Part of a small language model's weights: 3 heads of 64, 17.1M parameters.
Each number is 200 + 30 x the weight over its row's rms, rounded and kept within 0 to 999. Layers, rows and columns count from 0. The size before them is the row's rms in percent of the matrix's.

# layer 6 MLP down (transposed), 1920x384, rms 0.193, rows 1380-1434, columns 64-127
102,212,225,241,169,184,172,163,208,172,152,198,184,202,220,200,157,189,226,168,222,207,248,214,133,187,210,222,176,239,199,233,164,191,212,185,194,228,196,229,194,197,201,168,222,198,203,280,262,173,222,189,222,208,190,259,239,228,188,135,184,192,228,188,249
084,194,176,183,280,242,212,108,210,247,221,210,132,193,132,230,212,161,176,146,225,185,231,199,205,168,239,206,179,219,253,166,186,188,167,210,201,227,126,256,196,190,172,183,174,158,218,235,204,185,193,229,224,229,208,183,200,182,143,178,224,175,249,189,184
104,135,199,193,191,190,265,201,156,188,242,192,165,214,154,242,204,189,201,199,246,164,185,227,216,231,225,198,136,194,209,247,174,153,206,210,195,200,199,192,187,206,195,145,220,227,181,267,167,185,224,164,219,202,171,185,263,195,176,237,234,183,227,236,156
099,272,211,201,197,234,196,212,217,211,176,189,221,228,243,215,183,162,208,168,187,140,243,170,203,126,221,229,215,193,200,186,204,210,208,164,185,236,160,195,167,195,203,179,224,202,216,181,203,211,203,231,187,208,158,221,243,199,212,235,175,245,179,175,208
095,170,137,183,285,190,202,234,206,210,172,184,210,138,228,204,94,182,226,144,161,233,216,179,181,189,176,183,232,181,248,198,235,175,188,242,287,204,216,199,217,177,205,203,152,146,262,231,187,224,185,233,186,193,266,171,194,202,202,248,228,181,244,143,216
096,175,243,231,159,212,217,216,201,199,180,206,197,219,178,172,215,200,175,120,166,169,182,176,210,172,192,182,183,198,190,171,112,176,222,184,183,224,178,175,199,246,173,192,195,221,226,197,220,176,184,263,180,219,230,188,139,253,199,236,197,191,216,189,187
090,193,210,209,162,207,203,237,197,198,187,203,189,179,236,193,188,226,179,177,164,162,238,168,172,215,206,188,220,212,215,201,235,184,215,182,161,236,238,181,151,243,200,188,179,154,196,221,235,206,192,218,177,200,201,276,204,174,197,203,192,172,221,172,222
102,250,175,198,188,172,188,238,206,232,227,223,197,194,166,213,214,201,174,225,203,184,189,191,204,206,220,249,181,180,178,176,159,203,206,197,248,168,184,249,218,192,209,232,176,215,247,172,207,176,200,171,215,222,165,209,233,220,198,230,213,250,209,183,168
100,231,222,220,165,233,250,221,192,223,200,235,236,195,142,206,223,216,228,184,256,187,193,170,221,188,164,200,241,175,171,225,188,193,175,206,175,216,185,223,230,276,215,214,132,205,242,164,222,169,144,215,220,213,197,190,198,239,194,205,180,205,196,176,175
091,248,211,213,175,159,177,216,188,232,228,202,242,188,120,188,144,174,192,173,209,137,233,218,196,188,219,211,243,241,207,211,159,185,156,214,235,212,202,231,180,166,233,176,196,211,257,243,173,223,163,160,194,187,200,109,181,250,212,207,188,177,186,168,199
103,209,144,160,238,187,176,226,179,163,162,228,243,254,277,221,191,182,208,183,209,188,197,173,248,156,227,227,217,268,209,180,208,187,166,217,198,204,181,195,266,201,231,205,187,136,190,286,264,204,221,212,200,219,198,177,174,210,223,183,188,197,160,174,134
104,199,133,191,196,137,167,194,246,199,204,208,145,193,233,185,137,188,232,204,210,188,220,184,178,199,216,222,175,207,253,232,254,223,208,197,196,184,212,221,144,211,202,236,201,217,192,190,157,168,232,194,149,229,208,195,224,199,260,228,289,161,126,184,187
103,266,166,190,231,218,223,171,200,210,206,260,229,181,203,178,230,161,189,183,239,165,195,212,235,172,206,192,189,230,205,173,148,195,157,182,178,239,150,201,221,217,144,185,170,167,185,197,242,222,239,244,161,220,183,116,230,190,197,210,168,167,245,205,230
093,204,144,186,253,177,205,231,198,192,209,227,210,203,193,246,197,204,196,189,166,194,169,198,253,168,182,138,172,239,215,190,206,221,139,174,220,225,184,227,173,190,218,182,195,201,197,162,251,210,259,198,207,216,206,207,197,175,240,206,221,159,221,194,190
102,219,234,277,241,218,205,208,208,202,168,247,218,168,252,177,167,243,208,228,192,229,225,220,185,215,218,194,171,196,208,160,270,159,185,138,202,231,212,197,190,186,194,247,180,231,235,192,258,220,202,178,241,238,235,187,241,187,175,227,242,172,186,201,210
102,132,279,201,188,202,180,167,200,164,181,188,184,201,236,163,204,167,203,198,201,199,184,202,260,187,204,197,263,203,154,167,208,235,217,205,257,186,184,139,178,154,212,176,219,206,211,219,250,140,224,252,194,210,173,169,179,170,178,210,220,252,181,195,188
113,193,183,228,208,210,205,181,225,203,205,201,202,152,233,195,215,208,207,207,225,209,169,178,220,160,237,196,198,237,187,203,171,240,208,168,269,173,236,176,220,189,125,136,177,199,154,205,236,224,146,194,198,223,180,183,225,187,221,188,242,193,243,207,208
103,191,205,168,226,225,177,200,212,250,197,177,170,227,178,215,138,169,233,215,157,208,186,217,222,163,165,249,204,219,203,238,254,175,166,211,197,193,165,211,169,158,183,180,219,217,200,121,217,246,200,219,248,155,209,170,223,170,203,174,184,172,204,194,177
100,225,221,182,233,209,242,200,155,164,234,222,193,203,152,184,155,180,214,259,146,204,258,146,182,215,165,241,228,227,247,260,210,271,223,194,205,230,176,189,201,190,219,173,174,199,211,172,204,186,160,184,200,242,272,246,197,216,176,199,211,245,235,200,231
111,199,188,215,193,173,223,158,234,166,205,127,177,217,147,207,160,249,214,193,205,186,169,247,178,267,193,234,235,217,202,174,152,168,224,177,196,173,209,214,217,206,189,195,214,196,194,188,221,191,198,190,194,175,214,226,211,194,173,188,170,234,184,186,224
106,236,140,211,245,237,192,139,218,185,209,202,204,222,174,258,254,227,208,203,218,130,185,199,237,181,214,160,232,212,233,228,156,217,223,248,183,166,201,187,226,202,214,204,190,176,249,199,223,219,245,200,217,128,232,184,190,228,213,186,234,184,210,170,197
102,209,172,168,148,233,183,193,166,155,209,207,227,142,219,129,199,208,226,199,233,157,170,219,242,245,172,202,138,192,249,201,215,215,162,162,252,242,222,171,150,186,154,200,187,155,222,191,212,236,214,213,187,190,185,208,191,224,207,217,185,187,190,163,170
096,246,193,229,184,165,222,184,188,187,228,208,213,201,211,200,208,229,234,170,218,189,149,183,224,212,209,189,133,216,204,235,187,177,210,162,153,217,200,223,198,173,201,203,171,220,198,133,186,210,230,232,180,149,204,218,147,191,226,200,198,217,201,216,235
100,192,219,181,137,210,152,211,173,220,151,176,247,258,225,136,157,187,217,221,213,230,180,247,188,176,212,194,218,221,272,201,189,234,185,194,191,185,215,204,152,170,211,169,181,202,227,269,205,190,197,140,205,158,185,213,148,244,216,227,181,191,171,192,193
108,219,157,156,210,233,143,208,162,203,193,223,239,208,207,237,186,217,208,209,198,168,175,209,259,220,204,209,204,229,181,198,218,176,206,216,203,209,192,235,194,207,219,246,174,170,233,245,184,206,148,195,194,234,136,162,225,245,240,217,156,217,218,203,199
102,241,152,151,258,163,137,225,170,146,185,174,284,211,235,213,278,234,190,224,223,163,252,166,183,201,220,188,157,130,267,225,194,174,203,210,219,192,204,187,266,197,179,237,201,196,211,174,186,247,184,175,193,219,227,229,195,215,168,200,212,186,217,179,233
088,144,165,199,221,188,198,213,181,182,193,175,202,183,192,238,220,190,260,199,205,230,206,205,234,163,167,235,196,126,199,183,255,202,239,199,220,220,209,250,210,189,150,191,237,159,205,233,216,164,195,221,174,214,216,207,262,267,223,219,223,139,225,213,159
102,235,229,165,203,235,226,233,178,244,195,241,146,199,210,188,209,226,184,165,191,250,189,222,199,177,199,229,215,176,245,167,169,173,202,194,232,133,166,216,203,185,209,211,258,174,205,195,221,221,249,220,228,153,195,200,207,202,233,190,185,249,188,228,118
102,189,205,186,247,263,183,205,197,191,222,150,239,233,204,226,228,207,225,228,191,163,183,216,145,221,207,139,182,176,151,214,181,93,160,188,222,227,200,200,197,230,214,155,280,189,234,177,209,225,221,226,203,197,199,263,187,268,206,232,192,194,234,228,207
094,226,201,209,182,242,160,129,202,249,171,179,156,183,195,214,251,173,208,211,142,232,201,203,204,218,261,160,204,184,208,217,187,212,258,155,258,237,170,205,222,252,249,183,227,244,217,175,197,182,197,222,263,214,222,221,179,169,235,234,166,281,178,161,209
100,178,181,166,157,185,214,136,191,175,171,227,235,183,225,181,145,239,186,192,230,190,206,188,151,232,203,171,176,186,155,229,222,100,151,261,226,248,199,192,179,210,197,206,223,211,193,221,238,135,200,194,258,204,182,191,214,215,211,188,210,208,214,192,218
100,160,214,208,224,221,219,187,218,217,200,210,192,182,186,202,168,171,211,162,196,231,196,205,151,159,195,231,186,198,227,156,196,217,205,192,201,176,168,144,163,211,221,167,210,227,174,167,174,188,229,224,196,216,202,249,194,150,215,172,127,181,154,201,189
101,180,196,179,274,205,192,190,203,249,170,226,203,179,211,213,268,221,182,199,157,164,218,198,165,185,197,219,178,164,247,201,218,250,262,197,187,194,174,169,208,198,216,166,222,206,190,231,198,196,195,216,168,226,181,159,211,229,180,186,209,172,234,190,233
103,154,162,237,283,188,228,217,190,214,231,200,186,240,198,192,217,152,251,226,194,188,180,200,172,206,246,192,196,203,215,192,214,150,196,177,194,227,193,197,183,275,173,214,216,189,179,216,216,200,167,208,218,206,205,180,209,174,239,210,174,126,241,259,203
101,197,251,192,248,190,185,258,164,210,192,271,214,222,222,217,202,197,161,179,247,183,227,223,205,185,237,234,225,218,237,184,220,202,223,191,191,181,154,191,217,252,202,215,203,268,150,226,181,198,231,206,218,175,205,161,234,204,195,196,218,212,196,218,197
100,240,198,185,208,238,178,215,146,221,184,270,181,178,199,219,170,216,231,224,232,234,213,236,184,194,243,220,223,131,218,205,241,197,174,206,170,163,169,180,231,181,172,208,183,213,191,233,206,203,218,211,212,249,191,197,198,156,207,194,184,235,193,264,219
095,239,159,240,185,184,240,193,181,195,196,222,214,194,242,193,203,229,196,208,232,187,207,186,238,241,160,182,242,196,243,189,207,217,214,201,192,233,226,245,188,213,272,185,191,245,198,214,208,173,262,223,120,236,189,220,283,179,196,195,250,145,206,226,203
095,235,108,190,212,172,163,131,221,162,199,199,244,186,191,248,182,192,285,169,195,165,193,203,181,212,183,224,190,204,246,248,169,253,183,181,214,210,226,167,205,190,138,210,155,234,220,191,162,197,211,227,197,213,180,215,197,195,170,259,213,173,217,183,217
097,219,208,260,195,226,184,166,144,163,242,217,199,197,184,201,182,173,167,209,233,139,215,211,179,166,220,201,129,201,143,230,165,208,166,185,203,241,253,210,200,219,164,238,165,231,185,211,183,169,211,192,214,165,184,132,178,253,211,177,214,202,191,183,195
104,168,181,185,197,174,173,278,209,184,198,255,180,196,173,229,170,190,255,177,160,171,253,170,239,216,163,271,175,209,176,195,199,212,199,224,159,245,225,176,199,242,181,188,194,200,201,188,164,209,292,210,218,205,155,216,199,164,199,210,200,218,226,251,166
096,181,210,194,212,198,165,158,209,159,242,170,210,185,170,173,217,220,251,151,261,164,194,231,215,185,164,201,172,207,189,279,204,171,210,276,154,206,213,188,206,229,213,241,247,182,233,152,187,211,201,247,230,229,233,192,180,215,237,202,156,218,199,227,185
102,201,137,203,158,180,159,211,185,218,190,193,171,197,194,248,266,197,204,205,222,183,211,169,216,188,196,200,208,172,187,237,170,238,238,249,226,226,167,148,258,196,181,182,195,197,216,228,188,218,205,149,166,211,207,154,160,246,207,200,212,212,180,175,230
105,214,175,188,184,191,215,187,197,217,231,214,220,272,180,223,235,181,187,206,164,182,154,214,248,192,178,185,173,166,157,195,161,210,256,216,203,208,236,230,237,149,179,190,208,149,226,166,245,140,198,153,193,224,194,196,226,170,157,240,216,220,230,178,153
109,202,197,216,194,217,203,198,186,210,152,232,202,205,200,191,198,193,234,180,170,174,179,214,234,143,146,184,196,180,142,229,220,211,177,184,218,183,201,205,229,226,190,198,218,145,209,153,237,186,209,208,208,227,242,190,197,200,199,210,275,157,231,203,211
092,186,216,176,142,240,210,187,227,223,234,197,239,214,198,186,181,203,202,203,208,186,186,186,220,216,166,225,197,140,177,158,223,195,191,189,209,146,220,177,248,143,179,248,228,266,170,200,160,160,181,173,179,229,233,156,230,227,201,161,214,135,204,189,192
109,198,153,202,212,203,180,234,218,196,218,232,243,237,192,189,220,186,178,166,212,157,187,164,229,248,192,223,171,193,185,241,142,202,226,197,162,184,201,170,191,196,115,183,200,177,164,225,207,259,248,258,176,180,241,157,262,172,207,220,214,189,226,224,227
098,206,195,213,246,159,190,202,162,256,200,195,185,193,194,208,194,173,219,173,235,259,218,178,111,147,232,220,223,230,187,229,189,222,214,261,212,177,213,172,177,170,256,213,193,182,213,213,216,186,158,161,157,262,150,211,220,169,170,217,216,162,178,231,215
104,202,169,216,230,194,201,208,222,230,184,206,174,261,209,171,234,178,189,198,177,197,219,163,170,259,218,157,242,170,193,172,171,185,204,195,219,231,205,197,179,254,204,183,219,194,213,201,202,174,160,261,207,153,217,185,219,219,184,188,189,232,275,187,192
097,197,181,193,188,241,213,197,238,173,194,187,207,176,228,165,205,196,244,210,109,214,192,214,217,193,213,189,170,206,197,205,192,214,195,195,141,220,213,202,247,196,190,258,223,164,158,190,209,244,174,212,148,217,176,221,241,190,226,226,178,210,145,205,254
107,200,200,150,230,167,250,230,253,193,219,224,194,203,189,224,240,170,217,195,260,206,194,213,247,264,194,213,186,213,268,264,139,142,158,234,231,220,178,208,216,226,168,142,231,196,240,216,191,188,218,264,202,198,246,217,204,170,217,205,172,195,181,232,179
107,207,170,158,218,217,160,152,162,293,232,180,236,215,190,150,247,198,214,159,260,165,220,192,200,178,245,202,195,188,197,191,127,219,167,235,179,196,199,238,184,210,231,194,224,217,238,222,199,206,194,182,260,235,206,143,221,196,222,167,250,199,211,141,232
102,189,244,172,151,213,238,206,234,158,210,296,256,190,186,197,248,176,223,181,186,232,155,198,207,250,233,158,210,193,255,176,177,225,178,192,160,199,237,224,170,157,209,222,242,207,165,202,255,213,153,219,206,210,171,181,194,178,217,202,163,187,206,199,201
099,239,233,180,210,207,217,218,226,176,166,221,178,208,143,221,190,187,148,203,201,254,214,174,210,160,256,203,223,200,239,135,245,234,188,182,201,219,238,163,207,208,212,160,155,157,211,235,230,216,175,195,213,185,235,219,185,175,175,191,188,240,181,206,229
090,217,211,219,216,225,192,257,230,180,230,214,213,234,228,181,183,218,208,235,155,249,222,237,203,207,202,244,192,217,155,225,214,256,167,133,187,272,252,201,163,261,189,166,213,215,149,178,159,192,209,163,172,172,252,173,232,233,244,190,226,206,217,211,201
107,160,206,216,191,228,183,213,227,195,225,194,193,240,215,194,165,251,210,146,185,188,191,229,256,204,155,216,210,161,285,210,208,163,199,225,233,197,163,196,245,192,167,258,163,179,242,212,142,202,234,102,193,201,220,191,286,199,227,166,179,221,190,177,193
# layer 6 MLP up, 1920x384, rms 0.181, rows 1381-1434, columns 64-127
106,212,235,208,234,254,191,165,175,166,178,250,174,228,228,216,149,210,211,167,201,198,197,213,220,189,161,196,169,186,168,156,174,217,180,185,91,143,209,199,130,205,192,216,163,198,185,198,185,263,170,176,170,217,188,216,157,201,190,182,145,178,230,157,167
104,199,198,226,247,219,199,200,151,145,239,216,155,157,222,192,185,205,232,254,219,228,187,190,170,247,200,233,171,198,155,172,204,231,225,236,146,190,190,204,184,178,219,297,206,193,178,192,211,210,194,180,252,194,192,176,168,248,243,213,203,205,211,213,189
098,163,179,207,199,260,204,230,181,201,256,247,177,200,227,254,260,188,252,199,257,244,198,172,225,192,206,174,163,159,219,180,212,271,179,220,281,221,178,272,202,224,205,223,255,194,173,210,152,170,200,212,184,199,186,178,215,187,205,156,240,179,191,180,123
096,253,211,221,199,233,191,212,185,208,207,170,207,234,217,236,114,213,234,174,195,279,171,171,172,226,150,188,185,160,226,176,222,245,266,169,214,253,239,152,217,206,210,211,278,169,249,137,200,197,214,174,166,234,186,210,209,223,185,191,166,178,155,206,214
099,218,184,205,212,183,182,212,201,159,186,188,209,205,220,148,201,247,240,187,196,208,173,192,202,168,214,208,246,216,152,206,166,182,204,195,224,209,246,219,218,172,192,240,179,225,242,228,185,181,218,174,193,219,236,228,154,229,209,231,206,197,224,220,198
130,230,188,221,175,250,204,181,206,232,186,202,199,216,231,166,192,206,218,204,184,218,144,225,220,167,222,196,197,173,243,224,179,240,204,118,157,215,224,237,187,183,202,206,187,226,202,221,222,267,198,219,199,184,174,242,182,226,213,238,212,238,191,142,182
094,166,194,184,195,168,197,121,204,196,218,186,154,206,205,166,257,182,168,184,200,204,177,125,166,191,191,202,151,192,154,230,195,208,207,182,199,215,182,210,187,215,181,172,178,199,152,230,200,220,223,273,186,165,220,177,206,118,223,189,167,187,187,202,202
097,154,197,217,240,271,221,210,166,174,155,205,226,201,175,243,175,227,199,196,206,203,197,181,232,220,203,191,200,185,169,241,141,190,244,200,156,233,177,138,223,208,194,270,158,229,213,135,168,215,235,191,157,144,221,167,185,225,282,164,232,203,175,210,208
089,195,248,191,195,243,246,185,191,195,233,178,148,173,230,194,209,183,174,127,203,224,222,192,207,230,194,217,271,244,171,174,239,180,164,157,168,181,208,234,165,206,198,233,215,263,191,187,183,204,230,193,188,205,211,220,134,192,165,212,257,240,204,203,244
103,219,216,182,210,201,218,176,174,160,208,169,193,174,173,196,259,181,158,213,186,179,200,195,183,179,215,139,189,210,216,205,110,201,190,245,227,216,210,257,222,208,236,253,203,173,192,220,221,247,237,214,186,149,171,203,186,160,184,271,165,156,189,214,215
100,201,215,236,228,154,222,167,229,193,172,176,178,219,212,177,151,242,222,202,180,213,237,196,195,224,234,204,174,174,236,223,210,198,86,195,230,260,209,148,181,215,179,184,180,166,220,216,169,186,211,210,195,130,217,238,178,147,213,226,223,226,206,164,182
102,179,188,220,217,173,188,175,125,212,201,198,216,239,179,177,164,185,212,161,266,175,221,202,184,215,207,202,242,144,236,181,230,192,209,233,190,173,185,140,224,210,156,189,190,213,172,228,173,209,202,183,223,190,177,268,165,242,294,173,201,206,168,249,236
097,208,229,209,183,196,237,185,175,156,189,183,168,176,190,136,167,215,181,247,139,234,141,179,205,174,206,161,206,209,176,191,275,213,160,187,196,241,200,238,182,185,280,206,153,221,181,193,154,197,211,138,184,211,238,223,226,212,285,155,221,147,201,174,193
108,213,244,234,216,212,227,219,193,207,161,222,217,248,176,190,209,238,171,176,207,186,171,177,183,194,202,159,234,215,165,217,196,221,211,208,176,213,187,193,175,206,207,235,189,196,164,152,183,202,173,205,165,203,192,212,156,175,187,205,242,248,176,206,221
099,215,126,176,208,268,246,207,170,143,194,219,246,189,228,174,233,186,218,203,151,186,222,185,224,216,170,209,213,163,182,268,174,176,243,184,215,232,184,183,222,222,224,228,233,177,253,198,169,231,157,219,230,186,234,156,168,222,202,222,175,210,209,195,201
109,178,172,164,238,238,188,216,207,202,203,220,206,228,214,171,187,162,210,163,179,152,164,256,171,187,231,230,216,239,216,225,194,247,218,211,174,231,180,155,173,181,162,188,142,200,203,150,147,184,186,209,199,197,175,198,237,166,183,151,218,173,232,132,205
102,180,186,176,213,243,198,224,201,217,184,195,168,189,174,228,232,223,209,202,174,199,195,228,169,118,229,202,248,220,214,214,166,198,182,229,167,187,198,162,186,222,164,211,187,214,257,158,199,250,249,209,270,204,168,194,213,140,182,207,190,169,169,218,187
111,227,261,279,256,162,203,189,159,174,192,205,209,219,203,195,168,209,189,181,181,176,209,124,228,251,213,175,194,220,208,202,146,157,241,197,148,157,186,144,207,232,221,222,194,174,175,171,142,247,184,161,191,174,167,188,154,188,189,178,203,207,193,172,163
113,207,214,218,173,181,184,190,189,197,165,171,226,159,237,200,211,191,181,206,164,191,127,232,172,236,258,160,191,172,164,191,173,141,196,170,198,219,184,182,163,144,169,260,233,221,208,194,235,225,253,201,179,165,190,158,145,219,172,227,176,190,153,177,233
108,280,198,203,222,177,237,227,175,161,250,140,202,218,196,198,235,171,188,225,169,203,203,209,214,165,185,201,200,200,176,214,190,253,206,203,182,184,130,165,203,180,194,176,167,269,181,209,145,169,209,197,174,196,201,200,169,219,187,207,219,210,124,227,190
099,164,192,191,186,203,199,221,191,211,189,215,191,170,191,243,199,191,207,236,186,157,214,189,194,183,238,180,225,174,227,203,258,229,254,206,174,222,199,166,148,177,200,243,201,202,228,109,230,186,197,278,227,171,193,191,220,187,221,201,188,234,131,214,204
146,205,193,199,196,272,144,201,202,214,198,187,200,208,245,210,169,186,205,238,234,202,210,178,201,186,228,162,254,208,179,170,244,210,213,276,258,171,216,204,181,172,208,164,198,191,185,208,190,161,210,251,183,222,205,214,207,233,189,145,189,220,224,246,192
098,205,201,225,213,204,220,169,215,197,154,234,270,228,207,212,248,242,263,198,229,189,227,167,224,209,200,211,177,216,166,258,237,219,194,150,209,184,223,219,193,186,156,165,218,185,182,235,206,212,186,187,187,198,198,187,232,164,191,236,183,179,239,207,221
101,183,199,139,195,214,208,186,188,198,199,245,148,208,239,194,210,150,212,211,218,206,195,191,250,217,180,197,198,185,216,219,209,163,235,234,203,171,187,228,211,265,276,174,205,178,264,188,181,180,126,215,214,229,241,201,201,213,197,216,132,217,219,158,192
097,164,207,184,176,172,179,205,246,243,220,157,223,190,180,167,254,252,256,165,208,195,232,245,171,207,118,277,194,233,154,173,201,282,187,172,178,210,175,264,194,166,201,190,182,214,206,211,191,180,240,228,214,216,240,195,181,196,240,204,192,202,174,194,247
099,210,196,204,221,207,245,192,186,208,267,208,196,200,240,167,111,181,165,151,240,189,221,149,196,145,246,184,228,219,202,222,182,239,223,145,166,204,249,166,200,160,228,237,165,235,187,167,210,204,134,125,237,164,176,204,197,254,158,222,171,222,197,191,211
097,251,172,261,190,224,256,242,139,218,201,179,168,177,171,141,186,179,149,248,191,213,212,197,176,204,204,233,251,215,160,158,231,168,234,195,223,176,214,155,251,177,185,166,225,198,217,148,189,250,211,190,168,246,155,183,216,222,231,156,216,206,231,231,200
103,201,200,231,131,218,166,190,194,229,241,151,188,190,223,158,255,246,188,255,203,203,219,216,177,192,183,198,199,209,230,184,228,159,225,158,216,171,172,170,153,173,211,150,176,157,213,223,153,194,201,227,191,186,146,187,224,194,182,215,234,191,168,202,211
098,196,156,180,219,219,137,174,240,181,178,205,216,245,180,184,175,219,196,195,203,144,175,201,223,235,198,176,182,163,248,247,203,134,225,182,186,204,187,199,145,247,206,214,183,194,199,163,226,194,146,248,234,209,206,140,213,222,192,242,215,176,187,236,222
102,215,246,197,165,252,200,139,167,264,162,192,239,255,164,171,198,202,156,225,242,195,210,243,198,201,218,200,144,198,201,169,182,211,211,215,241,213,187,236,182,159,202,197,217,189,160,249,234,253,194,185,227,157,229,195,189,204,166,216,191,203,174,210,232
105,214,188,195,179,186,194,202,217,195,184,202,163,204,215,247,155,188,202,222,225,182,223,115,242,203,174,212,187,253,190,180,269,134,163,222,215,235,203,208,224,224,212,206,156,134,241,200,191,261,155,196,172,217,204,227,187,140,213,226,201,235,212,239,168
094,217,219,102,225,167,167,204,219,198,224,251,237,178,228,202,170,208,187,216,149,277,189,154,153,217,241,247,213,207,185,189,233,194,172,161,181,252,202,157,241,232,196,230,200,229,214,249,233,229,241,215,171,191,204,156,214,221,120,203,167,167,196,212,232
097,246,137,198,197,182,221,203,181,243,168,223,186,143,209,242,214,207,204,185,216,247,187,177,167,163,183,199,192,172,226,200,208,157,246,178,228,245,211,176,234,211,194,218,216,219,170,155,175,179,282,237,173,224,211,201,168,117,162,267,175,233,197,248,157
098,214,247,232,207,197,227,180,162,168,214,199,145,231,193,187,220,204,186,257,218,231,211,145,236,202,208,192,220,198,206,233,163,191,241,201,188,197,214,223,202,177,186,213,208,203,219,152,229,232,211,198,234,146,217,179,263,185,211,216,202,168,123,141,189
104,215,179,225,201,169,230,191,203,202,198,241,237,186,187,248,159,140,224,173,225,168,157,218,220,218,154,234,198,146,229,160,182,204,152,213,204,209,181,156,209,209,183,195,136,203,234,190,167,185,165,240,257,143,254,247,178,173,212,211,138,180,187,196,185
097,206,223,167,223,153,203,178,246,202,173,210,140,258,262,213,207,162,183,173,189,145,193,217,138,209,209,176,254,198,241,162,215,177,169,200,184,199,223,214,238,167,241,221,215,249,181,207,178,208,251,219,220,194,181,208,210,205,170,157,161,249,202,197,211
093,196,218,170,214,202,200,254,148,194,217,208,222,174,158,175,195,236,166,244,182,172,158,153,211,222,204,133,204,220,198,174,195,178,218,173,163,174,228,198,121,181,233,179,188,196,194,191,202,237,201,236,167,210,170,230,217,202,220,166,170,243,162,243,223
098,149,178,234,128,206,209,244,199,170,194,171,199,232,206,195,228,248,235,197,245,197,252,193,260,206,243,215,223,224,205,196,179,189,204,262,227,191,177,182,220,185,207,146,229,149,178,226,141,171,249,196,225,247,218,243,235,221,182,184,220,188,209,187,196
099,217,171,191,179,205,165,177,199,184,219,208,206,199,198,205,212,217,203,183,200,200,195,177,199,248,197,219,250,156,164,224,199,219,233,162,186,215,190,236,205,235,148,233,188,204,183,187,223,190,164,170,175,236,236,182,204,243,229,261,221,196,208,164,252
099,235,224,209,215,273,210,188,221,260,223,180,191,179,200,228,198,175,207,248,174,207,233,202,202,258,208,190,224,165,185,185,151,185,182,123,161,211,222,208,152,126,220,178,171,236,212,199,227,213,140,174,211,180,246,153,200,240,217,188,154,240,145,218,217
105,233,195,268,193,170,256,213,217,240,112,185,158,173,220,212,241,207,182,231,201,178,166,204,202,191,198,169,173,204,240,193,143,195,212,183,212,274,229,242,203,194,161,156,204,173,206,221,183,250,200,224,210,181,175,233,250,195,187,283,223,163,103,209,166
102,242,156,178,188,217,194,238,186,240,184,166,213,173,210,201,192,151,174,213,225,206,169,213,263,216,215,173,239,203,195,210,216,190,158,192,231,234,172,174,164,235,237,193,175,224,231,151,179,239,214,199,178,175,208,220,129,212,174,223,196,170,203,218,198
097,175,202,175,163,197,177,195,146,138,208,161,238,189,232,190,177,281,228,218,191,189,188,155,203,249,205,204,185,202,189,149,225,148,175,220,181,175,171,193,180,189,217,266,205,206,209,184,253,186,220,198,212,218,172,154,166,201,143,187,221,176,198,187,212
104,238,190,197,219,190,246,194,253,212,168,197,160,225,209,203,207,192,249,181,254,225,190,151,140,199,191,192,188,147,173,210,154,270,263,173,185,198,208,155,150,245,245,210,231,195,210,210,174,204,210,163,188,160,238,225,223,171,204,188,165,206,215,209,201
106,229,195,208,220,176,205,217,177,160,186,237,215,163,190,197,217,215,211,218,256,167,182,200,216,181,169,232,244,166,199,210,168,183,196,224,205,163,219,225,213,155,214,120,196,232,180,235,196,251,152,249,187,195,221,211,231,116,277,231,203,199,209,200,181
093,170,213,169,139,217,215,205,255,149,267,280,207,190,198,221,162,208,200,213,242,193,198,170,160,187,185,143,184,211,203,231,208,190,168,204,175,156,248,228,200,236,242,203,214,234,215,199,168,210,141,204,151,194,163,151,228,250,206,214,179,171,237,211,191
106,254,204,187,184,235,206,186,166,220,203,221,152,185,218,175,231,177,186,190,166,246,204,199,158,191,203,193,229,206,175,202,225,156,208,248,191,165,131,193,172,246,193,229,205,239,185,197,213,206,274,181,236,205,183,259,210,198,195,236,221,193,161,195,169
102,248,217,211,240,189,196,221,235,213,190,160,224,210,205,220,159,287,233,204,136,214,191,163,232,161,248,172,194,163,247,189,193,228,173,175,256,208,253,174,181,172,183,190,190,182,196,249,180,254,236,207,163,178,216,220,204,166,148,143,164,258,186,177,197
100,185,159,202,167,166,188,177,190,186,196,174,186,197,236,236,212,212,168,133,202,171,180,219,204,221,231,217,209,159,197,241,206,197,195,181,209,177,177,177,189,177,228,235,183,183,194,217,207,209,177,220,165,257,182,189,208,244,177,220,182,169,256,227,222
099,168,210,182,190,213,192,196,206,162,197,212,169,231,198,168,164,183,227,228,225,207,150,201,208,192,230,196,251,238,185,213,154,252,150,224,190,195,198,272,219,145,232,210,149,170,209,209,198,154,164,196,237,235,157,172,222,181,254,213,253,176,212,234,261
106,228,215,226,194,187,254,213,277,176,206,212,151,195,193,186,178,189,258,231,198,227,228,223,207,191,254,209,216,192,180,187,236,141,191,201,180,210,201,242,210,193,235,137,188,212,247,196,215,236,241,228,239,170,210,198,216,174,154,216,218,201,189,149,255
104,137,173,180,207,205,182,232,159,178,243,145,191,233,203,243,198,154,193,230,262,249,210,234,200,208,201,169,201,215,205,216,179,173,194,165,234,217,194,201,233,152,239,190,238,233,176,188,196,265,175,179,156,205,171,214,188,225,209,179,231,183,173,260,200
096,201,208,160,206,199,202,210,152,283,216,191,209,130,190,247,154,182,261,214,179,230,200,187,242,200,184,268,205,195,210,201,201,153,214,176,230,208,260,194,185,211,175,172,190,163,180,181,190,205,205,226,165,179,174,166,134,242,241,221,240,203,150,247,174
103,170,188,165,212,184,209,178,182,203,250,208,229,219,226,222,205,127,204,189,163,157,207,207,187,191,177,183,184,232,242,178,187,191,172,187,214,201,213,222,197,208,188,217,162,217,207,176,220,220,220,220,222,161,206,182,208,210,166,212,126,166,188,216,256